Part of a small language model's weights: vocabulary 540.
Each number is 128 + 32 x the weight over its row's rms, rounded and kept within 0 to 255. Layers, rows and columns count from 0. Numbers have three digits each. The size before them is the row's rms in percent of the matrix's.

# layer 8 MLP gate, 768x128, rms 0.167, rows 469-577, columns 0-127
106:134093086125098123082084129174139152128130041129107163113168093119131072068065064097132117099122107145122096107148089144103106095113135109135101177159111144155145124116158108144119119109146159114142135140149185116104154128189061125123190058167091125125167168086127181096187175138130142057100070127095156119170106118146103128119118039122143159141128088077120135165088095132111103140145
100:077146083115115101137085086158092098141100130132118131132182152081145158091134127116115178077081112083080071145082097158157098165123171155108119182114098159095196088172138104043144100100110168178107162100146097118140140065106096145128159135168173123128144125128117131116086164090146067142109132116102148112111143138113081101162160179099101045162157095142095113129090148077134162169143
104:085128095157140156100141131103146068073106112171095112156129060163117182062102156133120144156151141161104137156087130134060164166109114104111114159096102121135104132108185092166097117108098099107132058076137102106133136152137137143184153147167093130144133167215082110141116177156129184098103152083129153077104146084134117166124126129076102184149143135163080205113158125119098170176138
096:142135099106152135121150158143169112151098087134119078112086183144186194099091139138173129098167102107152152116137133177140134099118038103128129143131063058119072119105152161112126152141083098174152103139167094089180149103162156077151086181126186099084135178076136165138132124100156114151127150141112173084126112161138142136121132092121063135167143107113140127204168091071102114170136
096:107110086141092075116136179144128148116132144111121149094137115146118124126138151122102085141122130137192104122146075111114155153252155128123138088150135084117142116160106174168121145125102127145101084087113165126117129160160088136166149158097136122077152102151066175168154080124191135137131136059162086082078222141134159153140079115130177137091162192148073109158116134119115078171148
105:082160126179126162118121138064174053104161100163107099156177171079152120108133126123163129135135149163138110104127089122124141131089117096098099109120128117114136101071099145121138117140103112194197157203166127144177162116174103077125136101124094121185112145096051093105127186132160192154134138152179124155184087111111139163132101101122073078081077160127067121147113109143133085108147
097:128130134110114098161108128091087136205095104164132101103152125116151196185145135123129076129088113101092156090153110072107095145135119142134136094116147115160104062085031117158106157122069145099070133137144066156095152133087150100113141131116165107100144168142109086172147100111181135093101077168107098139180129128157095114105103122135151148100123074105111139059086159163156123211084
104:132101095093089143126167190112143169137097132107121119105181177130131119154125199067174169110117126145083081160176117111090169124167137121143146117154138083188139117151139136152139128179072131104121143137100147211089137147146096107094187174068168150170118119125123104151142131177165088147082044112149153109120159087076091193135131159094116064166139161136140117150095083134145124129099
094:099152126058174131095114139127098143148155130109127148165171135071138136133089142188127133160115178066104091131106104144127138088168157113228157126192178121074107154130110113097136157135062087090107115085138071119116138087137094141081131050064113120115133155101152156117080167124081116134077131115148134130161179166091163126180105112113137093172168086085104132112145180125140131104104
094:134136109100157161110110092086097133142155137155158113105185142199115121141098170128136083140123150112134098124129117122190123142104181118170103116160179168199145118171170071126118119073095100154118134081142106111085094087127124124179124152091087140148119120139123134153137164139114198143150178126191116127112129130102101122058132134112130153144120041138113035119170029094140134083083
098:091111155157141078128122129113135095134180121178146160101110113157113123093135110178143110126163098115130211156095140109092067111107148099112089121144151099162163157100167189076179102100182094086182165082119127104173129118142124180168181143149137122060086124145174176111111150086130091181162128174129117103179147117088125142104106156178155129160198153132140142164182132136110125143200
098:091107173170159120087137161134081140162137140129098107135100216117147078095141099071148163105173129113121166042136128103108138114163127105169207170143093133086092104161221169136123102123120089126115150130124030120138117111139092150135061149183174141141138145151122074140099135174124148099145128144121142076129100075138141119118153161084130132126101140082172177165088124109150142118112
095:119149149130100151074190081116151153112117208081153111179166137172150134167198128130148152128159128152113135097156130140114114153151073106082106126158134173159167158086173148150145132097157128104134069147131105089108142049125102148117110141131175109110172102102101171101056159149122052091145173140112172067194142108169093082106120149148145166100145148189151087128125117132145138156168
092:133125132106143121139115113166133114178129115105098121109149103172148210081122126115133107144161131120130115162115113166062122104160119083083123169068151129083125111091142146051142154102042106111070135107112100154140142147133118126182085105120145194128117148169094142091133121138104107129124088198139079096065132110075133138098092164172207072060123116132156133130130074074125138183159
104:116209166154150183134116159121116162098128161194195096145135175147098148140081158135146131109052143086099121169074147114146163116135122145153156132118142137091129153133170143102076183156165121148120161100116109184161160115095182132162074100088136156104127122149175151117119067110136160114183074082153093159176104138127144144123129143114174160164095152131165191192141140148150182143076
105:073182112099111133138088053167083077095106126174119165134184132171073105129100161149159165162153084093140127122109098207131147104108111155121154196148126128080148121072134154134170157087103103123144111146166096056185106166112076075105156117097065124113112140137147153133136126167078175156108144173152114104159118098095081147134130197109124127083131126137133118158082160124167150142097
095:178144116144109118175096138130179151042068110105159114116128159133140124088097124116111115161108149078154085162163183156133124116082094126128137158126148131106141125126159134141071098129135116118108128067100140135140196125140113120186138087089153135111119098173107120191115150128153177120123164155108079071105147111058174174138148111156096134068104106109129157161154188146106140219220
094:089126163168080159140104161156090097112098152132084106125201144122147113128158122128147113108104148096239143097125132167165118095166117071084130119116104064131084094133145121076125104124129138171164180176141110090080153135166133137074059091139164069143122156144144130161139117111121166163137117154142147135155112102057103138120094091144196113140124144133103104143120160174091040144176
104:108127134036132126111071139119154109154147086107110123082157138145132103094059126112069095153129052135135119125100136090098173079091118086154131120092152151113107118152139130128135088142131115155165067089044151060217122130127135182148107111114164114146117139134152142158099145148109161128096166167148120096178114131121125121102070130131126100097118092042179110102182162112107179080116
099:137089109173085123122129135183135087156141155167086112134141191113187105121170101123039128153154139133127106077102148126120130114181067098137057151145127182112169094133110128089131092152075147170113144139069120082086088158118124149211161149114139144186145147083165204136130121135207121116142160137127101137083144126112146101161136078140150121120075130146143135119137149066087098083130
095:173143072129109139098151141103139169176107122186100114155105163166150129116115093092052172155169134165095166148185077118139127154116118131072063125158112142104121160103111212129160133154141130104149126177110119179169118134126163146136151096135137091088097075101164092115162160058133094061121105182093147106113168121128129125084078202150134129150151063158120159117100105111140121138068
097:172078105107157160161104119130108130217168132180152146168074155077132110111051078136162106180155192101096094181081101102192159128127155097162135137141136166090109149113121124137156132112086063106080132069106151097114149117138150147086151159087114155149127181093160166088091125124137088157147150138139100149149130097076112178112106097165086109140121092090138141108131135148153167194134
096:145085134163172125124065104100176123135143061129143199130084099145162100175159115176143138084176124081113107100154117106132153144135087142155174142124113115151139121132188172137155145087100082122086120110093126144077093190159176099132088096136153132092117186120060141126127154152119131095070122113176058115126157099108151090056165143143169163186134136082143151051115115121144118104110
100:079138124109141133097150120082126149138126172151160170067105150106149128139123085134121154103079148150131185153144121125142101142167189159163157103144135161190171129090093120136135137101165052072143080064071136095041127165157113176125120073132163092108149116102150133160090070139100096166125104174165103149152095123142097162058122117107104119122117079107107184080121098149158074145161
101:123121102091123170090064139141178149189100115129156067152140069145088133187138089123082128153083095133158148135159114052115133151139174151132097170126128107141173097112123096094147094081126137116139136098157094144074144128149150150032156199177164134105135138113154107058139151098145135129105130136184109079119094156067168101182118077124157076123120147112091069139111110129125170116137
104:163136108159125187135166149133109118162111131182154162155137180112127129140125125112173163148162138158165099145186147076140147104193067170156105174114142098134153099078150152079150140088093100091111148063175136123190165197111142133148155236140131107122170082158150120122095174125136125107133121098103098123155137085124154125102091124104139087150152100093084142194095164111159160078090
107:105058086133156133111160089107088126124096151117101179157115133135150131097137173090136153096083134103185141113134083098140155108082103115078114091159125072153147122102109086127173129119193143101096093106115075111192186142149095111156118126139104144028173134130143156074168118164104105150151160122193183150108097096070145121073120114130141153167174168211109146104115105132141128135101
098:141135108149109155060094200164134055083119113108117148148184126146132177176102080104116121127166124144124127158128092131144083132140107081177157179178155094116114180110146136085134188120188087135150114136138178151109141148158148073121174156101172154153147092127103202134102049096126127149134145138139161165109105157145113123150128185155138128108180129142103115066171141100196156072152
098:066103090138141134175120105154167176180123064093103174120098147125126098124142214068116141147123152088100043066155156106122139110137127125069139215098091152109120157107134169144090123135095156114151096188109148140163139113143122135142121179158181084120076124103086109174196161179162113097110139112144136123156124141078096177112130180131159110121116142141077146148155151127108102156108
107:163122126157063139102118116116119114102081130136067078134161132145159128170174147143171132183124083145208111069116122146102125090111152136109142141114102094144146137153121076096157129128116131121094085120096069178096079088134156147079135093142164116114052228110144103070095150075121160097168132143112159142124136126152121157105100116124124083121139207116124114141214182148082107146134
101:091136089143109139145140187167095054130105081101123097147121116179113072174073157098169126140116147131124171130097107119170140096138171121165155108137138123158094136150133157176125169093108106182123089139125044183102155102160162124162137089086148105125132165136124190111148080104151173168135158107091173172063122189142073150154121113099117084112192120127142122150119112044110084126132
104:168133151173105118085117152100156176157123144109120163176096142103158141101089086196172153179134153097091108057081151188166087172113076188164102140152090136112091136113179177199103158152078147105122114154127169149155108107159146081101078101124115115114168123128123122186116154151127150109098082153140093039145111143125143146091145111112139121139124174155137126143146075149117150204131
097:091149102110095169079135164126071090213128078106113125087105146111103152077140179136160131114163121157085073151073080096086196092157068199104156106094138163128114183116142123166166098135144097193161117125122129125109137144101170119181153166087158205187123125130110160132143170125155128140147106118154158150110162130054131135144118137111132102107115172119118078082168153135152137145111
098:173139125081128119052110138123146179137092140176108116114112149117116123104100092130076185142106123138078081112152113167187112132105183104136119129138161115168138159090131099189143090155074112094133098128123114197148148109133036102144077180061114150123081168161114163087201152111110149147100160146142120117098130144140080072116097140137142155099146131119093123133170073084081160068149
104:137086112115136080105116103121123088145081098164102092178111128167157148108191133133079115103098090126140154132122105103104172124109093194082155172116138111152109193126182101096125107049074133136121151158140188153150188134116174129087100103128169093128201135105136111134094192096150091176123071132130122065163112148158115105094121121129163108099084149177121170151103062151176159114104
088:167126112125110160110123102131172127155142142161095190197131086102143153076089077115142094143115180097127160162108108133109136108162110119203142113119151154098135132089102148114064213098159155139136090161097118115091089062155184150159146117086106084125115121152142124073102111093175145079126174145131144118132114118105063158086084115079151147097144136139176133157076134113154211072155
097:074107109122129123115149108123114102134153136074080098119149145114144122142102193128102170107160131103180099109154115071127101123143140133142130088151178117161125141093120041117097162158110194070068164113078134099142123168101154128092171105145185120120107085178079141140150145100108189131090082141093159169175127095055143148088104155105143072173151073140131183126160159140176090170126
104:144151170132117227127114194062109126120105109142122104148135101135118093125136123136119126113155154098157152154143073146129101128111134138148109182107109130073104192074122090136104120129108080113106066176139122149164132139221219133145119113117148143131192134147150106133122078169060160178106150128143061137152121142122167132074110047109149140074088098147112079109164124158134132128108
105:107143070115127144146136138094112153134096174146153144153082070103152072166098138153131142130136128127144160173134122110135143111150080161113139063036088138125044092123132144138128092109122138114120113166097118106161134154126197163110088176149149100141141120101157163091121068151149176152166136115106087105197126190175138096166154178070136130099109112097178083055118146070155106100095
093:221106166113164156152124127132092128104158098136140137117114022151195089144102115087153097119182118113135159164126118131177125112142127155120150131159120154094130137093111087097086146081048127121181110060115142129079141133112154149129157108091152139152104137131133072079125123113228087099132117182121116102096098128097152066093116130076101100147108098108101161144107106060130120165103
101:143138149120137135160114124156154116170138108123174088156092127136155118156077104085075114119118166179071064086093122054099159140105112152183120127166128164143156128110151168170059150154174128125144111160070084122175177149053145111143111190144120114154082153139126167157093127127124092130066058128126104132142191138150142100122224154127109173154102125154165155135147081143129102134106
101:122095121161112134123047101108098106117137104096146187115164096184090116109090162118129074127162152184167102162141081139102145113186105128155129161138088138132139103157110145098137105151094116148125075063092103143190158207124106094129097168090156128118104111140131109157124092160111164102149153077117108103121119164099168107163138201123099102102204121195164164114188105076096178134117
097:147154114082154103132148170049143127141054166105132134168107093090120153104090159155185190156107115114098137172162152107117157177166081139099102124124084128115121117112079046180103135119108145125139170114172088170137129135085137110109101115121100098145134114085132155098140150107129127211120152134083147151121110155111129095089133136138159173094101088135159060129192153035133193146151
106:158118150194145122116117155115096147134135104187156143104102160083152162065083134123137089082107124121126115176090147195087114171157084141113145185126121122073080148120137116126086160098120102107124085171116189143056164094127139139126129171122102112152120087111091063090189058107137131166150141092169097110107117146136104147137054090141099139177151186083134125171139170153102125171166
095:159097126128174176119049144176185089171196113179153123135083140149165174172142129178138150173136130091129085089134112116147157142139146117110147139151125148149140155112186124133125144151089132097141145046121183126150162144131067098087075141148208115104116148108113113128112178094088131176114112104108098133102054107077067102136093117128129158148078191154085125169133153128137136174121
103:139113135113055172098134066065125129110116183140084135137170076110168161161135107117097065090135152149161105162155079121146136102104115085113161098133101138134142134117100157121172146121155130137130139150178082167113073152076127159194035085096131113158110191126177171175130109163145095106117074117156110082085123190130141139132124100176159175107083168110171149115170126127102110105137
097:156152183128094131105079118088151092142169130151171124071086123071122141111104208093141142087170155088107103134120130147114164116149134107173144107103158148126078152169162113132151134124167134094190164111159116202152129126097123070107168120109164123117117150130134101145159082133137052124096103113132152159108207160067115136126186165177101059085180125074155196127137127122156131125096
093:148155140162165139128153163130171124123114124104129162153106111127155119093164195134125172118179120113173133083076151105137089085140161113167065186116100155139056123119104076136096147187134067051102134159134129080091157069091145121147125118175109119083128095126128102090143092130162137173139158168148152122090128103129076123163090106186178137102131121182062149123098171100115137134049
107:123145077168125190106129147137079116112115181179106119130112124104155197116183084195135170134124132139064132145133141137145179122109096153115120144077124143117082120105156130118125189164079089130044194144143128136120109136173106115121129097167112119178064102088113153079162167123112153131106193172123115142110168193154068149061096138099184127153179124141155114157107156158121124125158
096:135217159144132117118112074080134159196118151058121094119180127155135198114109085090159100146184159140097091150124103166145152120143104081122203146115140100182166137136115198157142123156158166137085141137123146142116131094152163102135129087167130119146135137204116083130197125102164124177129200166103053128137152137137175083161142137114123158124133166112149103096161168154140124106126
101:166145121180123156064124140188124100115122121129097056101150133160076098134183141133155112111118164134129180108109042182064161118145124109044124101180176125227153100111062092131102132089113081112111087120150148128118110130106139139133101077091117091125173113112177131174116109113102147138126079140094095092157116135140099098173130140130128174144143156091122153154100135175093082142090
096:111116140150186101133080214178102118119124091096116148125151145100154172138136050206164139085105133132122041073086081142108124123128116139071092152109086202097141117114088091131136123145086166154089114073147167091064161128139126104133172188117177142158129163135103161165106114108129066132102100138153110107136104142085169114141161129117150088138130103111150132161189154140095134113153
102:153097143122104197094121086130160164154106102157138159135118102141153068120122069127122169114149048161169087129103119129135080134137088118130141091130167119095151118114112098122129157142103193052161147170186106158152209100121129121090173147128145112210111155142115152191125201140167132136164164061124135125121146114157120153101116164169159178125131106075128164164171117099093151080150
099:103157129118126102096181124117157099111131156103056125120136100151178069133126126089150213178081174136180103119130198140110173119100115113176130156131114101162118140133133134136098131151181147079118111146117199116118155131110141169098083130188112102149110096058135163133083182110071092136084136089091138092099140085111137066120128159155163095168117175103166205099106106151136141152098
105:106111154143120126145113126144056055159093140183151169143101166080107159140109153119080103092096185121199060145114104080151141143134093092178142171145116209079124130117159166207073112148115180159140098156128119109181099074174097121118104097154118100131159121177138097128143098162149141123099086139178145121147115070156168173125113091138139144167104156139203117129111117121119128125111
100:118091114158119138159072106129124124138136095132198102077133127163160121119131167073122116111101219111160211083084130110084081148095092143095100171189122144175139080171102165182067119112120143122092206105178226119133135122140131209168079108146104070130149154162132131118121103104138110132161129136128119173116119109104138141123128164112130080117108131129129144105121135148105116186155
094:162200185131126104106131135102158098053117121113134111123171168169135147131109097198115093099084153096196074138151136139133150143100100124169165126134141122107048167126170137177084088130161123131128114091188098147166140186093111090118097103104147175108117186151099122107097142153140161082187090111134143181152132097165069100155118096147168070135109085094145120198149127119149129121132
102:114157116081145123095165077148159123143139120107118163080128117147101149106088142125137114108133104067090056121134170154086119083129135174110175111166122108121121130102164112099103131097165207138127168098168121191144139154142101124106123166190098107149077055152178156112170156122141077203136061124095135107104106101191146123120143147054127099144135137095102124126136125128087143167224
097:182164122116150111166049175172158105108164125147110140098122155136102068152166131156152144109073120121149118170160093109106156133194100190118117106073102135107107079138154121138092154155129177155054135087107140111112142144097199123177201147097094166147162116128095112104131120085145151167133170079137137165169122129111100149086199156058116102160101103072112125120169130081130123130105
096:089106121068084115116149109148152114115126148170091124140129106162142091131111080110073052110070196138100113141156145069129178181104134206107115093144091186140176160142133038154138107144151127186093167124059117103179140138166067125140152116146121122113168166134165170163118097150156062133089136138118170135128074076139125128087075148139149140097130119136157151100112132127110116159146
102:061130168152140136130116134154095114069083132111145106061162202141172159115131104103150138132060142070131103098157130158101170159098146134157083118076099100113169110141107149168117122102094149136092098114144078088157100112111108057131140138168104072127092192129056112175070164153065101160105094217113085144104142109140123128129084121133096185102107154133144096138130109110104149123134
099:154110168125127099089122104141126078105149140124090138172156062165130121177130118100165084114084053118080165121109123135160175074169154130047160155162125145096088108146156066094115113106128101143139063092157158117191103110108099152139136123100107151094136116173181102136121095082113001121151143108163131100134101167101111143162156135101142097103134111144131148126119096081164127186099
099:116122161134132129149138154143114073115083151138144120142135111158131190180075111096135180130174093134155122146131097130139151112065089182150145086089140132076104172099175148142088138162156165169162099154084135175190169115115192104127106079095133119144144137071160142141127115118142131036147073145191145135153103106135112107115106199093177145108104089141164134140098120096127211079091
096:108090130149133149189144163146124076094098124152207122115143192122168173132169088133118106193115164167107098171109101149133139132156102122084129108153140146163072102113170180107117142142169182121135124070127067139135166096168157203135090179163176140142130123132120096090118090160165211194137146168159166154110100098098117083146106131130156151146129056098096105112098146158124113107138
103:099099170149109125154150144183086113106107169135141158118174118176128134119078143108139108174100127110177125129130080083139100122124130137127116074146102108144096119179097118116135148134153101156115138139177130113173110091115149075152088064099170158152066167167153154135151098161150140172142101117193112129173087047096134089099144210139174162135123127178112131133108071100082061216114
102:118158085134101146176141098096104143159138147151068164135101150143173139155143173125077063082175128157075157155087161125091120079130112130123163184128108123095149139175122134139119025168164094089092099135124092160063108164125159107071167106124131112143137126118052140139140161129139126104135056144143164116110113126131124085086159160071110115093146104115039146175142106096152088140115
096:207142135052132062080113088121126120150177114184136067135100110140094165130095208160070097166110141137165127156147091112098137172153151081092169121134098124125142138052129111130116142135123209161083142111115148153090171090077118156101146138153105133173134118157103204147125149089111127115154109114121121090127102095113149136085181128158174110147128154084200105136129123106134154131073
099:166157105108164101117167123110110138167162091131099111115150089178119118119144114132143124117095135126124151134146126095175086098133106129109155112128104128105102167072126096153138103066133129040164130181158125077142113154091162119123168087002075107097126115144075121106172109145138135198138180135111132169095134136120101126137140104135154118119061150108034110110209081140173139134088
103:144159112110103188152159155095104130121136145174055130153165123135175114155105171127043152096103135147162134122157139139149136207150157128142161119164187155134157133098095054069148096103143138108126146170129134130224086173116090105127128145097196150081120094099160136108102184157130104105151162197121126118108125134132161225130166142126100117141120122136125136110169067085127144148133
100:078141129154165111136095143070068148112134188163151109101174184128056203123167087131139108087119154107086182125139093091153158171120160114131158102112055103134126141130149196115107112138097154091138127140108140108142138138156112145214192128137134141112122078155132073118121124140108167070129135173156158113095132164089165132149139126180125057152161126138093086065181143126165114097111
101:167119175133107146090196075115179126105163136107114114132151106164112140126117075102111181069105169086157136153145106130137155085179204134120113088151078158163134128080113150133099148145189112044099144166144147086171141097083123178041148043101113101160102096135133172134143134172111159197098138143137146145112128108115085145105128163128148109152121151180120172120106120146165104159113
097:083090190163116166085093134117172119072103181109140106133165146158112146121123162140126129102083150100124087097137173062133175076148103098109117160206198172097172167139157146118143145138103122113133117158118096146115119122083103119119100118102173152100107107203117135071093110157105142096176112151168097148098128116165121100064089096124129140097156137109155051138163119128200131125203
104:108147125095139157109099120113082163130154093086100135129153144082149110147095116108097181164136172139084119082149079123113117081092085108102093132126124142099203107121124120079114130113070156180132146120142046092132124119186145169154135174120093131131106153198170138147163096083173140113125136074157155131188136071092110136102105181124069091153136098074185134153190112140183161164097
096:113104110138109107137110110119115147117129106169124141173148174128146057138225138123148109135123091041163117140123070114153165166099106137095174132120103164140151114124130133089139147094189175160109091178156127160121171115071106087159112112140204129042120134133132139184111085136201150112143058041162160154110144151163126133097147125114122094107163095116137092135095134107166155102153
096:100120126162108120109089132110107089124118181171171090179141183109123137198079120141128169111209193167101129129135116073138147127179127088157152139059125127123094154120180133084087164181116183110132112125097185110121144099130164102166129111148123139086161108169120123093127131124147161166055144103115155151123140180149114139144105158132126087093143107110144093151046148102119053054120
098:157088115127123096135067107102135110132130123155121091173132068134230032134179128095175131084125130149081178144112103106102122175138160180144078123099084080168075113157103120104129145075085101086128072128144126118063100156117085140158162114140110123178128085184077149084115115120201179162150134129140127111117108071117124096087100160128130133153115135136129136152101124105137095133168
108:102098095132149056145090127098114129067099174120071142103118127180129126137133109136119125081097140149154099103060177102056124154192119170138088108125075126129110103127102118158145160117146124131129118125086115144161162114101106167096070124162156112107137129143143171158078150047196146085151146136170155155106125131094187085142120060153116123152085179113166186154197110097109152132177
101:135135167140157137119127158148077180168185154118137142113156116119138147170114052080189188124118188155108185086122060102138130152167123120163169118125074105101132118128138128135110102143110142136148157182137130198148133151170102113189119135107136088138182168110115143176183105161121138142196030102089167151145087169129153162187143166117126141150118124128088128176133180147133087129133
104:084145156136170134112104088147055195152135167108207174089116166056143181063094115113162154138093102145097118172116099104137114079093144121163090129109088138125146188104152102130117122152124145166118071146136120165117135137144119151145125135159084100132107116132145198119116163062124119159168116106125137162145153056142151171173127162150112168092141061110131117095129107056126194139089
096:119090227136163120127136112106159132098194119089089124133146147176156124154157099176117157071156119129116107092163149116092131117155175154148129103143149140151103144123195113174138099112126040116140146178081081121119154129105071132137106056141108119162085139103152105122073102122135125123121108104190168095164127165107097141135107131078187126083074074084150164170109146076179149115095
104:130160125152109111121136180134119150135139172117202126156146074148117140065082098142139131125155136134107021124085175193120119136095153160075096140123118089119130112042108076127134125087161180163121111086109148112127102153129160112058121143195087124081137112112103186113056140131106101179100118186137100152123151109100068105094119146144134141142192115133135156074105090098145124147118
096:072164111234213175135141164069135139144078159080169155130181111086133145151129125073098104137129126121151120101137131167173166135130102111111142190179108165105102187114154105102109121168137153166113133122089077123111156149141142181124131142090106151131144126117144148059128136137144106122121078137126123109166128154160091124012131127079122150136161147176104142083108133063118122148145
105:152141132129173131131141112170160117043074158152152110131139165117122109162117110113128149138170162097147109126100065156093064092073119136128054133146153135122129151141144117076113137186150063150145106155072139081173128076194183142160142148135060139084153157108138182144164107174126134085151110124135118163095117124052146135106055118143099107177087144095171154156145100185123130147134
099:158135181120142154136125136085098160122128123168081139080126112147133076095116125122130126103150058109083115112114116152119145059143124107093167111073178141110105096069181158124193101175154093084166128115131089086110150099144174181181072114125134081161106196116102170098181078154082129165123141175148125094093089165139101074118130152122145137124107129097172166092099101159153059116104
104:227106091159092156115086140124103085105128149132110104094139147117161137141139118102157148133125156162090150093174123095053129110114111100153141147101152123087071122152140190144108079182098140058195153120126130127158178124163146119140088138123144140134114105071131150099130135130100074146125099155055101158180199175140141073125150167117096116078102104191122133157174118148198093122144
099:119077061100060064067104135137133123180103091068173119172129140151161108128167111123137141140085114104098117092126126161116155173180133158103108140198150133135133127108129120151108043145144166100141116203126110115116128105143080142113101158109147147131115081142064091104089110162127155124154116137166076153106193067182128053166136138101159130108125108125134119167110076107084151075146
106:173125165115163161118175150071107136091129143118175108128175087117100095140207154092121082131093128107114138160112131085127123184109147158102159139159109162121056090071178092116124135053042150123090112114061131181144133154112097126147117130082127154101089091143057111125106104123134160104086082130149168101114180137114148136092066102113125124085144102141190155099131170174146102138106
100:112156158136143142131123091148099118179088189155109193150148094108183121113122137132149078124175116150138121125103176158091089168120164135147130112110197136151115091135137130101147055112145130097179084109118181204165147142161086125066197127088156104133176144139142122058116150144149150104092120150151199163138095129123102161114110135124164124083161168174112149199180168096105178146117
108:125113108103045120134109138140114116106176132161149114163082147152123123097108112052174133154110121139126150166137067093124162151134165073098153182125154092187094100168153055141138164142079122117082207172150100070170159117102110082106162155071127154101127129112131149166180152161117132150128202138097137133135120123190136102103146088156137091163113128200108146185167143122087132143114
104:188181212147084081133110148074128079141124117086091164141171154113106201134124103115100090159158146135107157134134100222151138119075107197181122160132163124111087087086240127128102087117152147175090125114146138113130096113147144149125157103154145134087123094135130129138157194085173138149110080155090146101114099125122085146104161139130166115120125121146158108155145094091088135132159
091:138149129088089107092149132123072112096126141110178167080167132121110095198138094116072133150093154086073161131037117152180180133126142089152128169115148150117142065111154074092115132110143129135109108108108114140172092127091103191166160102089103177125084093146151115106099145154118092131128127108092146230177137059131091081107129123166172077103131125140172095143119135106087099117126
103:113132107076106118123085126160125121107113202157147118099120135135144132076109188178194123128102134117102196152176132171087088150140091099116136132146103061097159152199131150166161150133096115122109117141143153138166160128150123123121096080109126136121113110153173160055147122166107134203103122080086078135153135118107211173134055156136145196088124131152110074198134129153142109108110
095:073180104113176144107127145142125188144101093135125107141141150175115190156181125085102122146161086125156161077141158093070148139115126115153147129152104127149121090116100071124151128199092071175071160143100100127127202078100124186133131119151165132122125131174160130112165120081118154127085132142140155117119128130097131078125112144071138076061074169094069145195142079165136159094158
111:132132205147114121148113097092134084159121172173151160161113087085088066168097152118115095106098092168130150129122135081138140158088168098124124106138173133139138115092138128107111061169106172127061109090094099048166118100159078110130149113145135130133127170115116160084115122141126150156146147089130138090088116142065038132116151128155134098151213154110161058057114158161113158119114
099:140117106221143065087102197189145109141121181133095195117153145085095162171092146110158204175124111113118107116179121141136143127097156087062147125147118158161111140194157158100125083119131164070155148176091150166119126098169120156202133130159133140149077086092101160140102120067082099120115141116110145156100144101155142091110104078096144182146091132128124123153093127149141110122134
099:101069179159151154111061098136129159091081173154126134125161183102102147120114171134096157123052104182103113071106098069090160100137140036137125151116098149071094145166169085161132112128152123126097138104074140191113140151109165100133074110117090073079101068124145132135110130185134192129116140107122086105122143158140090152113172131128101134163135124139164073165150156114083129098135
101:061100121116155124104101009106131116131166179114123122163134171103086180077144095127175130158087134080141137076138134141115142113177143116153182155129123138143198131098181083115115100145180144115058159136109148131096216078123130099197137164113167111124166122110135111084141065137118110115128120084142138119104110155138175103149158142084118125177110086131173131115155108141152147073139
097:125116058112163158115105155170132166066195132086120116109151156112126116103154175184111125146080142118092109103167123061083094160158088153097071075222181179090101104110108174110105093108114139134141136167084083121103152112124106154109103163116125142114084117102180115157145114127162122165142144111144127078145142125170169179067110186077090144108115124095127164130131133158149182118087
103:148171105147066072139105120148191110091166163145150121119136182177185124081084169075106135095129107106147171115103143135149140130122138121135142186122077123201165133186127092172185121104075136127205065140154094138140119162097162124135142175175156134124128139115128127106144143163098083136143094156093089163154159095133118168138141129189137149154140131111125117128090222122117186139191
095:101203118145132096155148135100086142134164108142119116167130156141162170138123206116117075162178113151131111158151053131098072138080097122090091142089123173129117155089055127097170107104120137108127146172084156161161157134155194136142178145137144132188131147027173135094115114132118117156130092161200146081083116165140096119132141158149120186154128119176105112188121150144120098130113
102:080166044089111150113156125101071133144125141104150127146140150121109130109147121128200140137196163122152125132145134107149088150146111114151190162161154126100101136151171152130168163141205180058126095117074091152130127079158147132181089065150090118129131119118091115151117192079127122143086119107101096166181148093163133102051108133132090166098143194111154120132154078144164169152161
102:106214106134078089139064124152116120112156090108109132115132122174169136100114136148146114134127145137151128111049116137082161106101137104079101133196173128144105181151103093091178101106124209149112144110167176193129134179169155164117116099088148110073168190085115102086135163101118126074108102087121129103153142135180122085094171118132106116168172128083168131133147198124119113116087
099:095130103163110128125147131168156170135105178160125104125150145123112121145149083087150110121127144164096059071180108112151080110131101161163113179090094153205149154052132093106122148197082179099122110139137177117115095186125108117157068161123155115196161099146151101105136121101162061106066138108108086073153110121101097181119135124159134114155118063182164156126120135128153107167162
101:080187130074122085098110143163106097130112093180023125093116122193132180108130144101108125147123160142093111153106145094128191094178112108089115100110144107109129100100174064129131137137090163171142082151091142124096147204076143090166158067125073073109074137117115080110114188144163168151153123105073074117099103105128149115119133065128145143109134133126148162125156133137139149096108
101:135159207041133076079132164141130111124072143153174134121157132163132166178102093123152089143123144146196147096143090120088127100120144087123134133095070113154137177118074167157162152116133136116098154129090115172080202118110181149069106185096150127180159110120080085097094191090126125092155176088095133125096144131128134134116102141143126068123151144120079114085149119140147072147102
101:059088162117104122114072168136144099168115134177105110106128079147065151116099093120138124213094161137135164125155087150123126134161079091174082117133100119147119095120123116093128105139193197179095126095166102088117108100113158105150057099145121126112077063137092106093141112115115152146179121103093139085105102130111103115131153195138180158130145123097132175177066160138117155185174
100:094154096130120038134105117114132126153053141125075145095115135178058137086144092158115100140131090134157119132155089106144100175099108130099082182060066093155084158098136058112132091180088128135195106121093169061155106162125113144193133148116106106182130148118132175095125130159113127185166132178137105134129098108149139125119126157137162159099087121210125132086146128090135149125130
100:171106170180065108167112168105124113065126155147188150124098096153100141165169095142138134150131116087115124133131150139099115176134104115073088076124142200168150049122214081094183117118117126213079162103101092127115096135116107077094138181137145131093076119129176121103119110112095126203122160157121158149126085130160085078127080158099133106119123127121104144138182122128133149139133
100:206139106111082206109099140127111080163112040144146087094120163103099133140120058150135179148195128097128171152148116174145074108120108161130116143157158168132178145143119085150154109103110100099095114071149111135163154164133119138140116166160106163169118107108108151139153156153196151130089069109138175104108125138141192076094206103114139174113156094142173119146156155093151152157130